python train.py --norm_place="pre" --qk_norm=false --parallel_block=true --init="uniform" --init_std_qkv=0.0442 --init_std_down=0.0 --optimizer="soap_variant" --beta1=0.95 --schedule="wsd" --decay_shape="linear" --doc_mask=true --train_tokens=87370000
Each number is 200 + 30 x the weight over its row's rms, rounded and kept within 0 to 999. Layers, rows and columns count from 0. The size before them is the row's rms in percent of the matrix's.

# layer 2 attention key, 256x128, rms 0.312, rows 106-128, columns 0-63
101,218,207,218,175,225,197,210,194,158,185,174,234,148,212,229,179,142,181,140,249,265,188,161,147,212,179,194,222,218,204,193,199,223,145,159,216,179,180,215,200,207,199,250,217,211,202,253,149,217,191,176,195,170,181,237,219,185,165,163,193,191,257,250,185
107,165,188,214,184,245,174,168,222,198,229,208,201,233,195,175,142,202,149,196,154,208,196,241,255,170,206,165,186,220,158,193,253,206,232,171,216,211,215,260,190,211,225,194,244,179,230,237,210,186,180,154,152,165,188,230,211,160,192,210,172,207,241,193,151
099,207,223,179,193,210,178,212,211,232,210,232,225,174,216,221,182,202,209,153,163,202,193,154,201,247,158,228,163,199,187,231,163,232,254,190,174,165,182,221,241,191,164,167,183,165,164,250,170,165,147,209,198,153,206,221,251,229,259,193,235,189,302,159,229
104,158,214,186,203,209,171,185,193,200,241,218,203,171,205,159,199,210,197,185,205,206,246,240,192,252,149,150,162,143,244,230,245,229,234,201,169,240,199,210,192,249,178,164,224,183,240,239,151,199,193,232,158,183,178,213,263,210,248,201,202,185,209,153,258
108,210,172,227,149,215,190,185,212,206,233,211,180,177,182,222,248,221,147,182,202,183,244,197,237,215,162,212,234,197,229,217,197,231,177,157,250,190,181,235,152,230,222,228,185,221,253,206,190,192,206,202,205,203,150,193,142,201,207,203,159,211,202,257,211
112,170,220,161,241,180,179,197,178,206,238,185,215,230,176,281,219,195,204,216,242,214,197,200,185,155,192,182,216,199,188,242,223,207,205,205,208,216,262,229,211,240,220,179,168,179,192,246,183,166,164,178,263,242,213,169,197,165,197,200,164,192,194,185,251
095,169,231,216,226,189,215,185,159,211,223,204,231,228,144,226,180,198,215,167,148,173,201,195,237,185,162,212,192,218,168,201,259,216,202,243,184,200,228,207,212,182,159,142,243,166,215,231,198,180,182,190,171,179,154,166,196,203,210,157,248,232,192,169,176
083,221,176,151,192,184,181,172,178,214,168,221,127,207,187,172,150,197,229,214,191,205,195,226,188,239,183,204,167,207,212,208,205,154,225,165,227,237,219,228,168,128,226,270,227,198,154,214,202,239,221,182,184,169,204,203,195,190,178,259,231,188,147,185,213
099,183,220,209,189,181,204,161,166,215,203,191,133,178,190,256,213,217,206,173,239,176,205,217,199,158,190,179,201,215,184,229,185,203,168,222,201,245,283,161,166,268,191,146,160,143,201,228,204,160,220,191,227,170,232,206,174,190,185,160,189,186,286,170,242
096,191,252,237,237,175,206,221,184,226,270,179,223,225,170,204,167,201,204,184,192,187,199,198,233,177,193,263,244,176,164,218,215,189,217,143,244,262,206,221,187,197,159,208,152,186,177,209,155,250,168,229,200,162,187,140,232,198,194,200,259,222,175,180,167
106,152,182,223,164,189,167,161,295,195,239,167,214,203,207,240,211,204,166,236,250,185,254,212,197,205,206,203,210,253,232,153,252,191,256,150,174,216,191,214,165,176,166,238,175,241,197,203,241,185,238,192,236,236,165,222,212,222,214,223,157,193,215,232,167
101,236,181,221,182,205,217,159,229,222,216,245,185,147,229,146,174,179,254,212,243,214,204,209,199,183,185,142,181,225,178,164,189,156,158,189,192,180,228,214,195,199,191,182,167,179,224,198,225,196,226,199,220,205,192,156,185,187,185,202,140,196,245,228,158
103,169,243,229,259,149,200,216,229,183,231,213,194,227,215,200,232,197,192,162,162,181,170,173,219,132,185,224,181,200,232,228,239,185,182,231,222,199,252,190,164,213,209,164,173,235,203,234,239,160,193,218,229,182,195,229,207,169,230,223,178,253,194,160,236
089,161,258,231,195,203,219,207,205,188,216,177,153,167,277,175,227,219,243,229,240,134,165,220,224,267,194,170,193,178,217,258,185,193,181,131,175,214,223,226,214,213,230,188,196,192,189,258,238,224,190,208,229,227,199,233,184,190,190,186,209,171,227,198,182
116,136,209,196,165,166,194,205,139,202,215,144,171,226,201,269,216,220,192,161,189,212,247,228,230,158,180,194,166,172,191,242,168,150,185,237,199,212,232,196,231,174,183,232,246,210,218,143,160,224,159,156,170,149,192,175,180,178,139,202,190,214,194,174,194
109,104,259,210,209,225,227,231,224,241,217,163,191,183,158,190,209,201,211,186,202,208,206,168,200,199,205,221,216,244,134,238,186,198,217,221,221,216,237,245,235,209,196,200,199,204,209,195,211,186,140,207,191,218,193,202,221,191,199,205,205,228,163,217,191
099,157,201,134,194,240,200,146,212,201,224,234,204,210,210,224,157,238,217,141,261,198,162,219,213,226,167,216,191,209,140,228,212,176,214,228,197,228,149,166,146,210,197,166,183,271,209,184,178,228,214,197,200,217,198,200,194,250,240,180,221,159,204,260,161
106,199,176,207,197,212,171,189,198,204,171,252,231,206,206,161,195,187,245,148,217,152,214,157,193,241,183,232,213,130,217,217,210,148,225,182,119,195,177,206,228,236,198,194,230,198,169,164,228,247,253,142,195,205,231,204,210,199,191,196,181,260,164,213,189
094,219,244,202,180,154,217,200,239,198,169,197,254,209,220,246,179,196,245,180,189,162,241,225,210,152,189,166,200,151,133,208,203,204,192,214,155,178,166,199,205,166,236,214,141,252,211,196,206,178,166,253,190,162,203,218,183,125,152,198,179,235,208,187,135
108,198,225,194,219,185,184,176,171,229,208,243,198,182,193,187,217,237,237,210,231,194,239,244,180,182,226,202,149,217,192,134,220,160,151,194,177,181,169,170,137,253,186,239,162,153,196,227,199,225,175,157,188,214,154,200,131,228,209,201,176,189,199,192,168
103,194,189,190,194,193,178,246,209,239,221,190,152,214,197,178,167,190,181,199,186,161,244,292,212,157,166,178,215,238,189,231,179,163,180,164,185,200,197,157,210,198,224,162,256,158,250,212,213,224,175,227,175,222,144,198,212,183,197,132,166,192,222,205,201
098,260,160,135,193,200,166,219,243,157,178,185,279,251,208,170,181,206,180,229,224,194,208,214,186,222,190,223,198,186,235,244,184,195,224,227,192,246,222,221,208,185,203,184,207,199,217,189,202,238,183,216,141,215,255,163,220,229,184,212,226,152,267,258,203
096,231,145,205,194,229,194,251,214,138,210,161,194,234,242,231,179,269,161,226,163,212,236,186,168,225,227,197,191,179,197,155,228,198,182,225,205,162,170,199,220,247,169,238,229,227,152,240,165,204,246,245,213,260,216,211,180,194,139,181,212,167,239,183,212
# layer 2 attention query, 256x128, rms 0.3, rows 107-128, columns 0-63
109,158,196,188,205,185,268,214,182,190,173,177,203,167,208,150,220,178,178,170,213,193,172,267,196,144,192,228,191,186,168,147,213,244,176,203,176,154,144,199,239,161,237,139,183,273,244,207,222,230,199,248,215,225,191,257,181,242,208,177,205,214,196,216,210
104,241,220,194,267,187,222,149,200,224,227,252,199,218,182,202,212,276,191,234,211,185,223,217,152,234,207,139,215,243,214,179,218,209,210,205,220,210,184,216,184,239,160,190,257,214,250,191,204,219,230,168,181,208,165,237,194,194,173,126,176,168,181,230,190
103,222,209,212,194,233,246,180,210,228,236,209,222,161,162,241,235,200,194,203,266,205,181,213,200,210,207,204,166,220,233,213,227,223,246,233,241,173,205,201,239,187,217,254,201,144,217,223,207,243,160,177,209,195,213,247,135,213,169,237,189,188,184,194,207
112,169,200,190,235,221,215,166,179,220,217,227,234,200,243,214,195,171,178,183,214,180,192,201,196,181,240,169,219,156,255,208,199,179,183,219,176,253,215,140,230,145,205,238,225,212,162,206,240,167,183,227,208,193,218,190,215,207,154,217,257,180,131,133,196
104,224,202,226,188,185,212,195,207,250,143,178,140,154,207,178,190,157,185,179,192,189,224,180,241,272,203,203,217,195,239,196,195,178,194,193,213,232,225,178,239,139,215,225,180,214,228,214,216,249,241,191,206,183,176,240,164,257,190,197,235,218,196,254,232
121,217,139,170,228,182,256,217,202,234,184,173,232,183,175,190,227,231,158,188,204,276,189,231,162,175,207,194,212,269,143,195,162,214,138,232,192,199,151,290,143,212,228,211,198,213,182,188,180,213,166,197,194,180,235,200,238,199,145,207,165,182,213,154,169
083,162,220,206,164,208,203,179,245,196,228,199,223,241,182,207,218,186,215,203,172,270,191,226,154,207,165,137,232,188,245,211,189,200,236,203,211,178,202,167,189,204,203,200,225,202,200,122,184,166,178,170,193,201,199,263,217,227,247,244,233,201,202,276,183
087,206,182,186,205,207,154,197,192,222,181,213,192,206,222,200,192,224,174,178,211,230,172,188,211,205,231,185,212,211,241,162,245,208,239,199,208,182,182,266,212,137,204,227,241,190,210,165,183,183,172,148,214,194,199,211,238,193,162,127,224,231,210,217,143
089,184,201,150,226,206,234,270,180,143,178,190,186,149,210,257,172,202,129,177,180,185,214,212,195,197,214,178,260,195,223,173,164,161,194,190,212,178,161,255,218,210,197,206,248,209,272,180,261,120,182,195,184,218,201,204,229,207,166,178,125,196,172,159,227
105,229,202,215,251,176,201,212,173,168,179,177,176,179,239,211,205,207,230,183,177,188,226,169,200,230,182,149,175,175,233,203,156,166,199,193,164,240,201,189,227,197,200,203,208,180,164,190,204,251,214,236,127,209,243,205,247,225,205,193,218,198,214,227,224
088,228,258,158,199,164,173,230,237,223,141,147,223,157,227,244,230,196,223,162,165,205,190,129,174,190,224,194,238,151,155,223,186,270,220,214,207,193,152,192,210,163,160,225,172,192,217,216,221,193,180,242,175,199,127,193,254,167,201,205,165,212,193,186,203
102,218,165,210,185,227,254,164,150,215,171,146,211,197,156,262,160,207,175,223,226,224,200,202,161,200,184,123,229,176,174,236,130,184,156,260,191,161,209,190,188,226,240,183,182,182,209,197,161,216,157,152,202,196,202,202,220,209,235,191,210,200,246,232,160
106,199,173,217,259,162,270,301,202,199,153,168,243,186,193,154,207,197,171,165,167,278,226,171,176,208,179,262,246,226,193,170,255,232,125,202,199,206,190,212,183,229,221,205,197,211,187,190,225,186,187,154,188,179,191,167,172,160,177,239,217,211,184,199,219
110,182,272,187,182,255,145,198,226,148,222,167,192,190,210,176,213,253,230,213,210,179,175,184,218,213,215,170,210,246,193,275,192,257,226,166,156,161,181,185,152,140,222,227,145,196,196,186,245,218,251,126,168,186,170,232,188,206,221,191,229,230,192,198,202
111,222,245,241,238,204,196,241,156,227,191,187,207,228,188,249,181,172,184,211,231,178,195,237,171,217,175,158,205,165,189,181,147,233,193,213,204,259,117,203,208,231,231,204,214,235,196,203,210,180,233,258,242,159,186,166,186,187,229,217,179,243,226,190,226
105,200,180,252,192,166,183,235,243,178,254,235,229,277,177,218,177,176,184,240,183,255,179,199,233,191,179,177,248,212,222,192,206,223,174,217,220,201,183,227,201,186,216,159,182,180,227,154,211,181,227,216,182,200,234,263,210,206,137,212,182,198,227,185,204
110,228,204,180,176,155,252,201,207,197,231,196,218,188,251,220,206,236,167,222,231,203,222,179,226,203,142,218,196,210,177,178,204,213,244,177,179,199,203,136,179,224,212,188,194,192,210,238,172,190,251,255,188,253,232,272,156,176,218,208,203,193,225,147,193
108,177,213,211,191,169,136,229,222,218,211,167,228,213,195,150,209,195,211,251,267,206,214,225,200,184,146,185,205,205,168,160,183,241,205,186,221,217,214,197,202,222,189,240,226,273,195,130,200,187,205,228,173,220,200,214,246,237,249,151,197,225,198,149,160
108,199,199,155,178,202,193,205,208,188,214,196,224,173,240,200,222,187,213,202,155,244,166,203,221,190,213,182,156,235,170,217,182,182,215,233,169,198,206,178,197,212,137,180,251,271,204,167,210,185,244,196,208,198,234,204,258,169,153,216,146,193,182,217,235
104,229,246,249,196,224,212,204,183,176,187,207,228,216,241,173,225,199,182,203,245,233,212,169,218,222,199,163,179,172,249,132,233,218,217,210,190,205,177,261,178,131,196,216,214,206,171,195,191,218,126,196,210,221,245,173,184,204,196,202,206,248,181,184,177
105,172,188,220,240,252,208,188,153,270,203,215,168,155,222,177,213,212,209,224,209,191,180,198,213,230,160,180,241,165,223,270,208,211,199,174,220,212,221,187,213,152,213,142,174,183,216,168,206,186,235,198,216,224,223,271,224,202,231,186,181,226,196,164,194
106,190,161,193,210,207,184,180,172,198,196,172,223,187,178,211,173,202,161,160,168,195,192,225,204,222,214,212,173,156,216,177,193,178,135,197,174,204,236,175,178,229,147,224,156,180,234,232,171,193,209,222,129,203,180,149,217,197,273,200,240,230,228,197,120
# layer 2 attention value, 256x128, rms 0.3, rows 96-127, columns 0-63
112,191,175,177,149,231,192,247,209,230,190,232,216,211,164,254,110,229,183,129,179,240,244,207,187,242,175,160,173,205,223,212,141,204,197,191,164,197,214,205,177,193,255,164,178,206,204,191,245,222,183,194,202,201,199,169,228,200,199,165,214,214,317,249,208
107,190,181,147,222,184,175,187,155,181,176,253,116,197,195,234,210,162,188,254,230,214,168,204,203,176,232,162,223,202,201,171,183,135,184,191,197,231,233,160,211,232,206,237,230,200,227,195,229,230,214,235,189,208,204,177,164,145,200,207,233,219,167,167,169
118,202,216,192,240,221,185,260,186,184,200,157,149,237,255,179,248,214,185,187,261,223,150,221,176,216,188,161,240,234,218,187,174,236,161,257,275,144,253,227,202,247,214,194,242,160,193,162,197,176,175,169,249,204,222,211,224,260,169,205,199,212,206,192,221
106,113,179,219,172,207,236,184,239,164,174,179,208,171,207,189,196,167,234,235,184,252,239,187,190,181,215,154,175,153,154,199,212,240,204,183,157,222,223,216,213,155,204,132,232,173,172,200,217,171,201,196,180,213,203,172,239,220,218,141,185,202,171,185,224
103,201,258,233,188,205,202,261,172,178,168,208,121,151,154,211,225,186,197,181,232,145,163,193,186,225,218,174,187,220,202,213,212,242,195,191,193,212,233,193,126,211,232,225,138,192,205,175,161,206,143,218,242,201,188,206,219,191,189,168,186,181,195,201,180
093,205,226,168,237,179,185,195,199,154,143,246,266,178,227,160,206,194,197,193,269,176,189,203,183,194,238,210,124,192,206,221,196,166,219,205,170,208,157,152,246,165,174,189,183,239,258,192,234,208,169,211,213,197,129,206,187,216,207,157,201,167,162,248,217
104,266,170,195,179,247,199,282,226,205,171,171,194,158,174,164,170,164,191,251,218,230,215,192,228,201,212,170,196,168,254,225,180,268,176,193,213,199,220,257,192,216,240,217,219,197,153,234,194,195,191,241,238,190,184,182,211,185,214,183,164,206,231,210,176
112,213,212,192,208,190,170,227,256,229,219,198,239,228,154,255,238,204,212,183,201,183,185,149,149,170,210,177,198,221,245,215,171,199,227,174,200,161,225,226,175,189,189,197,208,197,202,226,194,215,226,202,178,176,222,203,188,244,216,189,197,245,179,141,242
089,203,223,228,181,154,204,132,200,212,193,199,155,196,218,193,214,176,198,190,227,187,224,148,196,159,236,211,318,178,251,220,229,222,220,151,167,189,137,156,245,215,206,217,177,199,212,218,187,178,180,170,212,168,183,240,216,206,155,155,154,183,215,229,159
103,204,189,145,200,179,163,227,190,153,251,173,206,223,224,169,216,218,214,258,222,181,160,223,148,218,205,204,266,176,211,139,180,202,178,256,187,202,205,266,212,232,183,217,218,168,194,202,193,190,172,203,284,213,227,220,214,195,203,240,275,208,179,230,236
103,254,192,234,207,169,219,254,169,203,201,256,173,206,158,171,204,208,205,214,212,159,148,155,227,183,207,192,206,187,239,220,167,191,195,254,242,128,210,163,197,212,240,217,245,224,234,212,221,214,208,210,209,210,216,202,186,221,149,191,135,238,184,216,206
096,266,149,222,167,205,196,209,193,243,199,181,213,263,194,202,177,223,217,264,209,263,231,251,205,184,163,193,158,242,160,143,189,251,180,168,210,180,197,207,201,187,176,206,190,195,218,233,186,186,214,181,213,220,191,214,223,266,185,224,231,185,260,209,168
105,189,237,212,174,183,208,265,214,192,172,186,201,217,189,178,106,222,190,202,218,223,203,205,179,165,173,121,177,176,241,233,166,173,198,219,205,183,279,180,187,227,186,191,254,154,216,234,141,260,245,186,210,201,229,203,197,217,201,216,212,221,149,261,174
097,194,225,212,214,184,267,241,202,216,196,246,186,210,245,228,238,224,170,181,145,222,131,156,216,206,288,172,186,182,204,157,269,200,210,231,206,236,150,160,235,185,200,207,242,187,251,193,150,168,210,206,206,159,208,184,221,192,222,175,170,219,247,263,174
096,235,231,177,231,226,235,200,174,160,174,186,191,218,173,196,179,184,173,186,250,207,209,222,215,187,178,196,189,163,169,200,216,213,207,186,171,179,227,154,208,194,185,173,241,250,207,254,115,196,165,216,137,157,238,169,261,183,188,208,136,204,184,237,182
098,164,238,223,191,232,193,190,165,235,167,199,191,214,180,194,177,219,173,208,183,234,240,115,213,185,247,203,190,150,251,185,153,203,151,216,149,227,198,161,211,237,146,172,212,266,174,205,213,231,214,231,157,222,168,272,177,168,126,212,167,203,228,208,208
098,236,186,172,212,238,233,165,192,131,244,217,205,203,250,179,200,208,224,178,195,170,220,204,182,209,224,202,184,122,198,170,257,197,210,210,247,135,231,234,229,172,171,190,173,232,177,127,176,189,233,203,214,174,227,233,172,237,185,184,239,213,181,197,218
109,190,192,163,223,176,231,226,229,210,170,251,210,171,193,217,177,240,197,240,212,223,150,243,187,185,249,217,183,204,226,179,180,225,234,184,214,194,252,212,187,160,219,221,156,189,242,224,183,266,189,235,191,175,214,271,254,171,221,188,216,187,214,187,245
102,205,262,153,207,209,202,243,226,209,175,194,208,209,163,227,203,177,186,148,136,177,209,248,198,226,203,212,144,266,200,207,160,200,146,208,186,197,202,214,199,197,204,187,138,159,219,217,250,219,240,144,208,209,221,243,159,171,261,218,148,162,178,193,217
102,135,153,152,206,219,197,134,195,261,215,153,177,230,187,179,166,186,181,195,196,206,234,200,168,167,221,273,208,161,207,243,253,222,226,172,220,219,169,185,143,190,198,185,169,167,253,243,195,174,209,144,220,263,242,175,201,215,187,187,169,184,206,177,170
110,149,244,178,201,164,223,222,215,160,229,175,139,169,162,195,180,189,194,220,222,139,188,202,223,168,230,181,170,176,228,230,215,201,294,182,230,168,208,180,209,206,138,156,172,200,203,126,183,249,229,192,190,220,219,194,153,176,247,182,221,189,181,183,258
095,202,198,201,248,183,224,165,157,196,260,263,221,242,209,182,222,227,240,185,199,184,199,226,244,211,241,192,186,199,204,220,274,210,208,190,180,221,197,167,188,198,208,202,216,172,193,154,220,179,171,211,158,189,241,189,107,190,215,254,209,178,128,228,197
100,179,214,157,197,198,176,204,186,218,183,231,180,255,188,193,189,199,184,224,127,195,147,159,172,212,241,191,193,259,164,205,226,217,198,191,193,213,238,142,141,186,214,193,153,173,155,183,238,273,204,234,155,151,218,204,161,182,177,168,211,193,178,172,209
104,189,224,252,209,231,241,217,239,241,156,239,176,264,184,194,222,175,151,198,203,173,173,201,214,167,202,215,237,158,227,189,244,209,210,219,146,201,220,192,189,179,235,168,183,223,244,228,229,204,210,170,208,207,189,190,192,190,185,186,170,289,162,167,202
105,212,173,196,191,252,250,149,212,221,235,173,175,313,239,251,207,235,183,189,202,190,192,194,181,197,171,231,224,241,188,166,173,252,186,222,238,226,195,175,254,187,218,226,211,234,213,205,168,236,151,196,247,147,158,242,178,196,262,205,193,222,233,166,159
104,144,179,225,223,253,187,149,164,196,169,189,186,208,179,150,182,202,178,222,217,192,225,187,239,195,223,217,218,197,169,211,171,114,213,196,186,227,164,195,148,220,193,200,189,165,207,162,244,194,218,214,233,169,200,254,195,225,213,196,199,227,219,163,202
105,253,159,179,132,259,190,226,172,226,235,188,208,186,194,218,234,224,193,165,248,235,227,190,177,220,162,237,186,207,187,233,172,194,299,187,246,227,234,197,164,180,224,256,206,168,137,179,255,199,166,199,213,227,206,248,144,262,199,212,201,249,210,168,182
105,151,206,165,184,199,289,218,186,199,213,197,201,236,192,167,236,154,212,171,197,173,249,184,166,198,157,250,245,178,205,153,211,201,173,242,194,170,137,155,153,183,243,228,188,199,192,219,269,208,228,162,168,229,220,244,219,210,200,223,191,200,183,234,193
109,198,169,213,228,234,190,199,187,174,256,189,199,255,173,199,217,183,183,187,181,176,224,176,164,204,216,187,188,201,201,201,175,183,202,209,252,284,162,164,146,247,203,168,226,212,154,206,183,193,181,248,231,177,159,202,202,233,221,91,209,196,182,168,206
104,210,204,200,236,190,190,185,162,185,182,243,229,198,187,198,206,195,164,173,164,190,219,141,215,189,197,187,234,196,253,184,160,209,211,229,156,211,207,187,249,217,152,216,219,194,189,249,243,225,164,245,116,186,246,239,206,203,215,194,202,178,165,215,204
100,215,171,193,200,251,160,186,201,262,172,224,213,284,213,205,216,195,224,142,196,204,221,193,197,217,230,223,180,221,239,138,203,164,181,245,221,185,218,169,211,195,179,164,190,162,190,239,227,173,213,171,178,211,188,202,199,204,207,228,174,208,236,224,142
107,226,213,230,211,226,178,232,205,202,178,244,191,231,202,201,216,166,183,223,200,236,168,201,174,211,204,200,247,220,161,227,191,213,182,153,175,148,173,186,194,194,208,177,183,150,231,208,230,249,168,167,202,233,227,219,164,150,213,183,233,201,214,147,142
# layer 2 attention output (transposed), 256x128, rms 0.28, rows 96-127, columns 0-63
111,169,209,147,161,176,215,221,165,188,181,133,202,162,205,156,215,205,239,187,210,227,224,230,270,183,224,241,203,204,262,239,209,187,208,167,189,160,147,249,283,210,210,237,171,193,230,122,263,174,208,201,193,225,207,148,194,200,212,206,173,174,210,190,243
114,204,223,183,168,249,208,164,246,188,186,156,202,231,214,198,158,227,221,196,205,247,189,189,213,100,203,159,195,224,126,217,213,133,199,219,219,199,183,168,216,204,220,218,219,216,189,210,123,252,189,218,205,183,182,139,186,184,229,191,199,179,222,198,162
117,199,210,194,216,212,248,212,197,209,180,252,151,178,192,227,201,157,151,178,168,206,208,143,121,231,209,217,203,243,205,164,202,187,215,174,208,178,150,188,175,156,181,203,214,150,199,160,204,153,219,205,163,186,130,185,218,177,208,190,159,193,215,244,177
107,272,195,149,218,199,176,247,173,163,198,191,205,217,172,191,265,175,202,169,188,262,215,239,189,174,218,215,214,223,208,213,209,156,175,213,167,176,233,237,148,205,223,162,205,228,189,172,194,136,153,184,276,240,217,189,196,203,161,230,160,175,185,229,202
099,207,224,125,167,239,209,218,203,223,218,188,207,194,250,216,204,203,235,197,247,190,145,216,215,229,229,242,190,197,164,226,210,172,137,203,201,202,192,250,211,207,250,207,207,170,172,186,226,210,234,150,166,154,167,144,231,202,209,215,195,188,220,189,194
094,152,185,141,213,238,240,210,180,218,206,175,252,225,189,206,194,212,186,171,179,191,194,302,230,259,183,228,204,172,202,212,194,233,189,228,181,217,141,224,137,266,223,189,178,208,182,193,193,202,213,227,169,181,206,160,218,233,206,198,206,188,221,214,225
098,188,197,239,229,162,252,201,231,206,254,216,233,182,245,241,235,229,265,159,260,223,159,220,198,197,248,222,138,188,186,225,209,201,177,191,156,206,207,208,182,189,191,232,184,209,165,173,231,170,199,238,208,187,226,215,221,215,146,245,141,152,172,207,195
107,208,236,176,223,193,184,212,221,96,158,266,169,166,235,192,180,191,190,203,134,205,201,189,181,230,228,150,206,259,254,231,225,234,180,202,152,256,169,218,191,209,158,238,222,216,211,206,160,200,117,157,195,236,192,244,201,223,193,172,190,237,203,212,211
093,211,236,171,193,221,195,156,163,223,140,175,217,190,220,249,212,214,193,186,215,206,163,202,197,230,153,212,201,186,209,194,204,198,184,212,231,257,271,182,134,225,241,239,218,200,202,228,163,197,163,266,202,207,237,220,211,201,181,197,187,217,223,179,215
103,203,171,238,229,194,253,228,197,188,176,197,244,168,260,185,243,197,173,171,224,195,214,172,179,232,144,204,172,216,188,220,119,231,213,202,251,203,182,180,191,198,222,213,201,214,195,126,157,224,212,255,178,119,213,231,199,204,198,160,198,175,211,227,183
106,207,215,202,212,203,227,150,199,217,195,196,238,185,212,180,164,252,206,279,182,203,232,208,161,227,198,251,145,207,148,218,192,267,202,187,171,177,217,200,165,193,172,216,190,214,183,152,199,178,205,161,184,181,178,178,213,171,189,162,221,173,197,194,176
101,200,211,200,193,198,197,163,252,197,246,197,237,173,205,183,178,154,196,217,199,201,205,186,177,222,231,213,224,250,203,156,161,232,231,218,200,208,176,224,205,162,245,196,202,234,155,132,225,153,204,185,223,242,285,202,230,217,237,219,231,192,234,211,246
101,234,252,196,164,200,196,174,237,224,231,179,205,200,176,186,191,189,277,157,224,159,229,158,207,258,202,222,190,224,241,243,195,221,209,170,185,169,220,242,187,191,217,232,125,185,203,167,222,230,158,196,187,198,204,180,191,206,157,140,186,174,219,212,195
098,185,173,174,170,210,178,202,229,176,189,167,149,197,199,158,204,228,211,213,212,179,255,147,167,182,176,210,204,235,210,143,181,182,199,218,213,204,220,222,166,202,208,219,192,189,252,221,225,203,272,202,177,241,251,197,214,208,142,227,180,240,163,163,193
098,167,246,229,208,194,170,189,175,192,229,181,211,232,228,223,146,223,160,173,139,251,194,211,205,150,242,131,233,200,226,235,217,246,196,185,168,232,249,194,96,188,218,201,156,155,166,205,197,199,243,226,188,177,216,145,217,170,181,238,199,186,214,218,171
105,131,200,296,181,208,229,190,171,209,147,206,187,209,184,227,192,224,241,171,177,233,200,201,189,151,137,154,200,167,231,170,213,137,216,222,229,177,173,237,204,243,232,188,211,166,255,215,238,179,208,165,242,217,219,218,143,196,175,192,159,232,189,218,192
101,188,228,198,219,163,175,245,258,232,178,213,185,177,158,216,254,210,174,225,237,196,231,189,187,209,164,199,204,233,183,195,227,255,203,186,164,216,202,197,159,207,194,253,200,193,223,228,253,217,208,230,230,153,175,202,205,259,203,284,224,175,256,185,203
108,189,173,228,186,203,227,166,179,171,228,125,171,210,233,203,146,208,259,143,191,199,168,194,181,221,207,204,178,192,188,195,173,168,192,260,172,246,196,196,230,211,209,201,210,220,159,205,207,166,203,257,225,190,187,178,223,216,140,229,196,198,194,154,196
106,193,140,240,169,155,220,207,199,209,237,209,242,228,236,215,204,195,167,187,196,181,179,226,197,222,206,194,234,184,224,217,193,114,230,166,154,233,132,274,196,225,153,208,197,191,237,172,191,207,223,195,202,231,126,181,196,231,223,193,184,223,184,118,174
108,221,206,169,190,201,210,191,164,193,156,203,233,241,178,172,204,165,200,175,201,187,195,237,240,166,203,219,262,224,151,220,255,141,178,200,226,220,238,158,202,238,153,172,177,210,236,177,167,180,192,228,237,224,221,261,190,197,211,186,170,194,217,197,193
108,186,189,204,174,194,172,219,208,178,212,190,221,220,224,186,241,234,229,172,162,205,225,202,196,180,213,147,244,182,214,197,223,172,180,180,205,237,183,194,209,217,221,167,195,217,184,219,222,221,160,211,247,179,151,171,165,228,233,192,164,150,161,165,166
103,186,155,205,187,180,186,249,231,240,240,183,171,157,231,194,161,190,207,211,230,179,231,171,172,212,203,184,132,155,237,230,223,236,261,183,208,204,206,163,236,171,186,167,200,188,243,261,179,204,205,203,228,165,171,239,239,216,209,213,199,224,185,210,164
102,237,231,179,228,211,241,191,190,224,220,214,189,196,220,200,146,205,191,195,204,225,191,160,218,201,205,174,201,175,153,203,196,192,188,209,190,206,132,262,197,247,233,187,243,168,207,236,256,185,185,231,234,228,173,209,212,216,206,261,160,215,213,152,146
109,225,211,192,158,190,190,163,205,187,213,179,147,219,208,211,225,189,206,207,172,162,196,184,147,198,223,153,180,149,227,221,227,241,184,175,194,156,201,146,227,228,198,171,225,178,199,106,189,216,214,183,254,200,216,206,193,193,193,181,213,196,203,199,207
101,159,222,200,255,153,202,214,178,144,177,176,243,160,190,188,148,203,205,207,211,224,235,175,187,255,160,148,211,193,158,169,247,166,215,201,219,232,231,207,159,148,185,211,264,185,190,213,202,269,211,206,172,166,206,190,255,207,186,183,159,161,182,207,205
104,225,209,204,186,201,257,233,222,192,154,188,239,225,190,217,204,259,180,188,199,230,203,211,149,182,114,183,208,245,174,125,229,137,175,198,182,177,159,219,247,240,186,178,190,207,190,219,201,174,196,189,214,177,210,148,224,221,188,119,216,223,163,171,207
106,173,232,213,278,176,210,210,174,178,180,205,217,210,176,265,182,189,202,189,224,215,168,218,279,219,204,222,191,213,221,164,204,246,189,211,168,210,194,199,218,186,156,222,206,209,200,170,202,216,214,152,210,216,162,222,145,169,252,229,184,196,215,205,280
104,205,205,217,177,196,215,195,223,235,185,222,196,253,208,231,207,218,181,238,179,243,239,200,175,200,189,183,154,180,188,184,178,197,259,178,182,215,231,194,161,185,222,191,199,205,199,129,136,184,216,252,246,238,160,194,124,243,143,196,240,185,209,203,184
112,210,172,163,207,173,219,216,260,199,138,207,246,218,168,207,186,182,198,186,179,252,230,247,236,232,206,183,222,184,210,199,218,196,173,205,192,166,192,204,145,216,230,197,205,209,185,228,208,190,187,202,194,81,145,174,210,183,163,221,175,242,192,162,222
108,209,214,230,207,195,159,207,186,232,137,197,205,145,273,243,179,217,286,193,182,235,183,237,192,235,146,180,220,218,264,236,262,208,221,242,222,229,203,206,198,177,238,213,204,236,239,215,202,172,171,218,183,219,188,205,196,211,173,189,213,193,200,218,193
101,205,201,201,148,197,233,147,184,211,180,220,207,189,165,222,156,213,152,235,191,223,235,226,206,180,213,195,242,268,157,161,231,206,252,111,159,229,218,222,232,202,201,193,173,189,189,187,195,210,221,189,181,158,182,195,146,215,207,193,247,214,185,122,215
104,209,208,194,191,155,243,166,166,162,212,219,145,229,190,174,213,167,210,180,142,174,168,176,217,201,210,195,196,212,187,207,191,207,196,210,215,237,186,214,178,207,194,239,194,232,129,173,194,227,114,218,221,249,232,178,231,232,197,232,179,178,180,188,190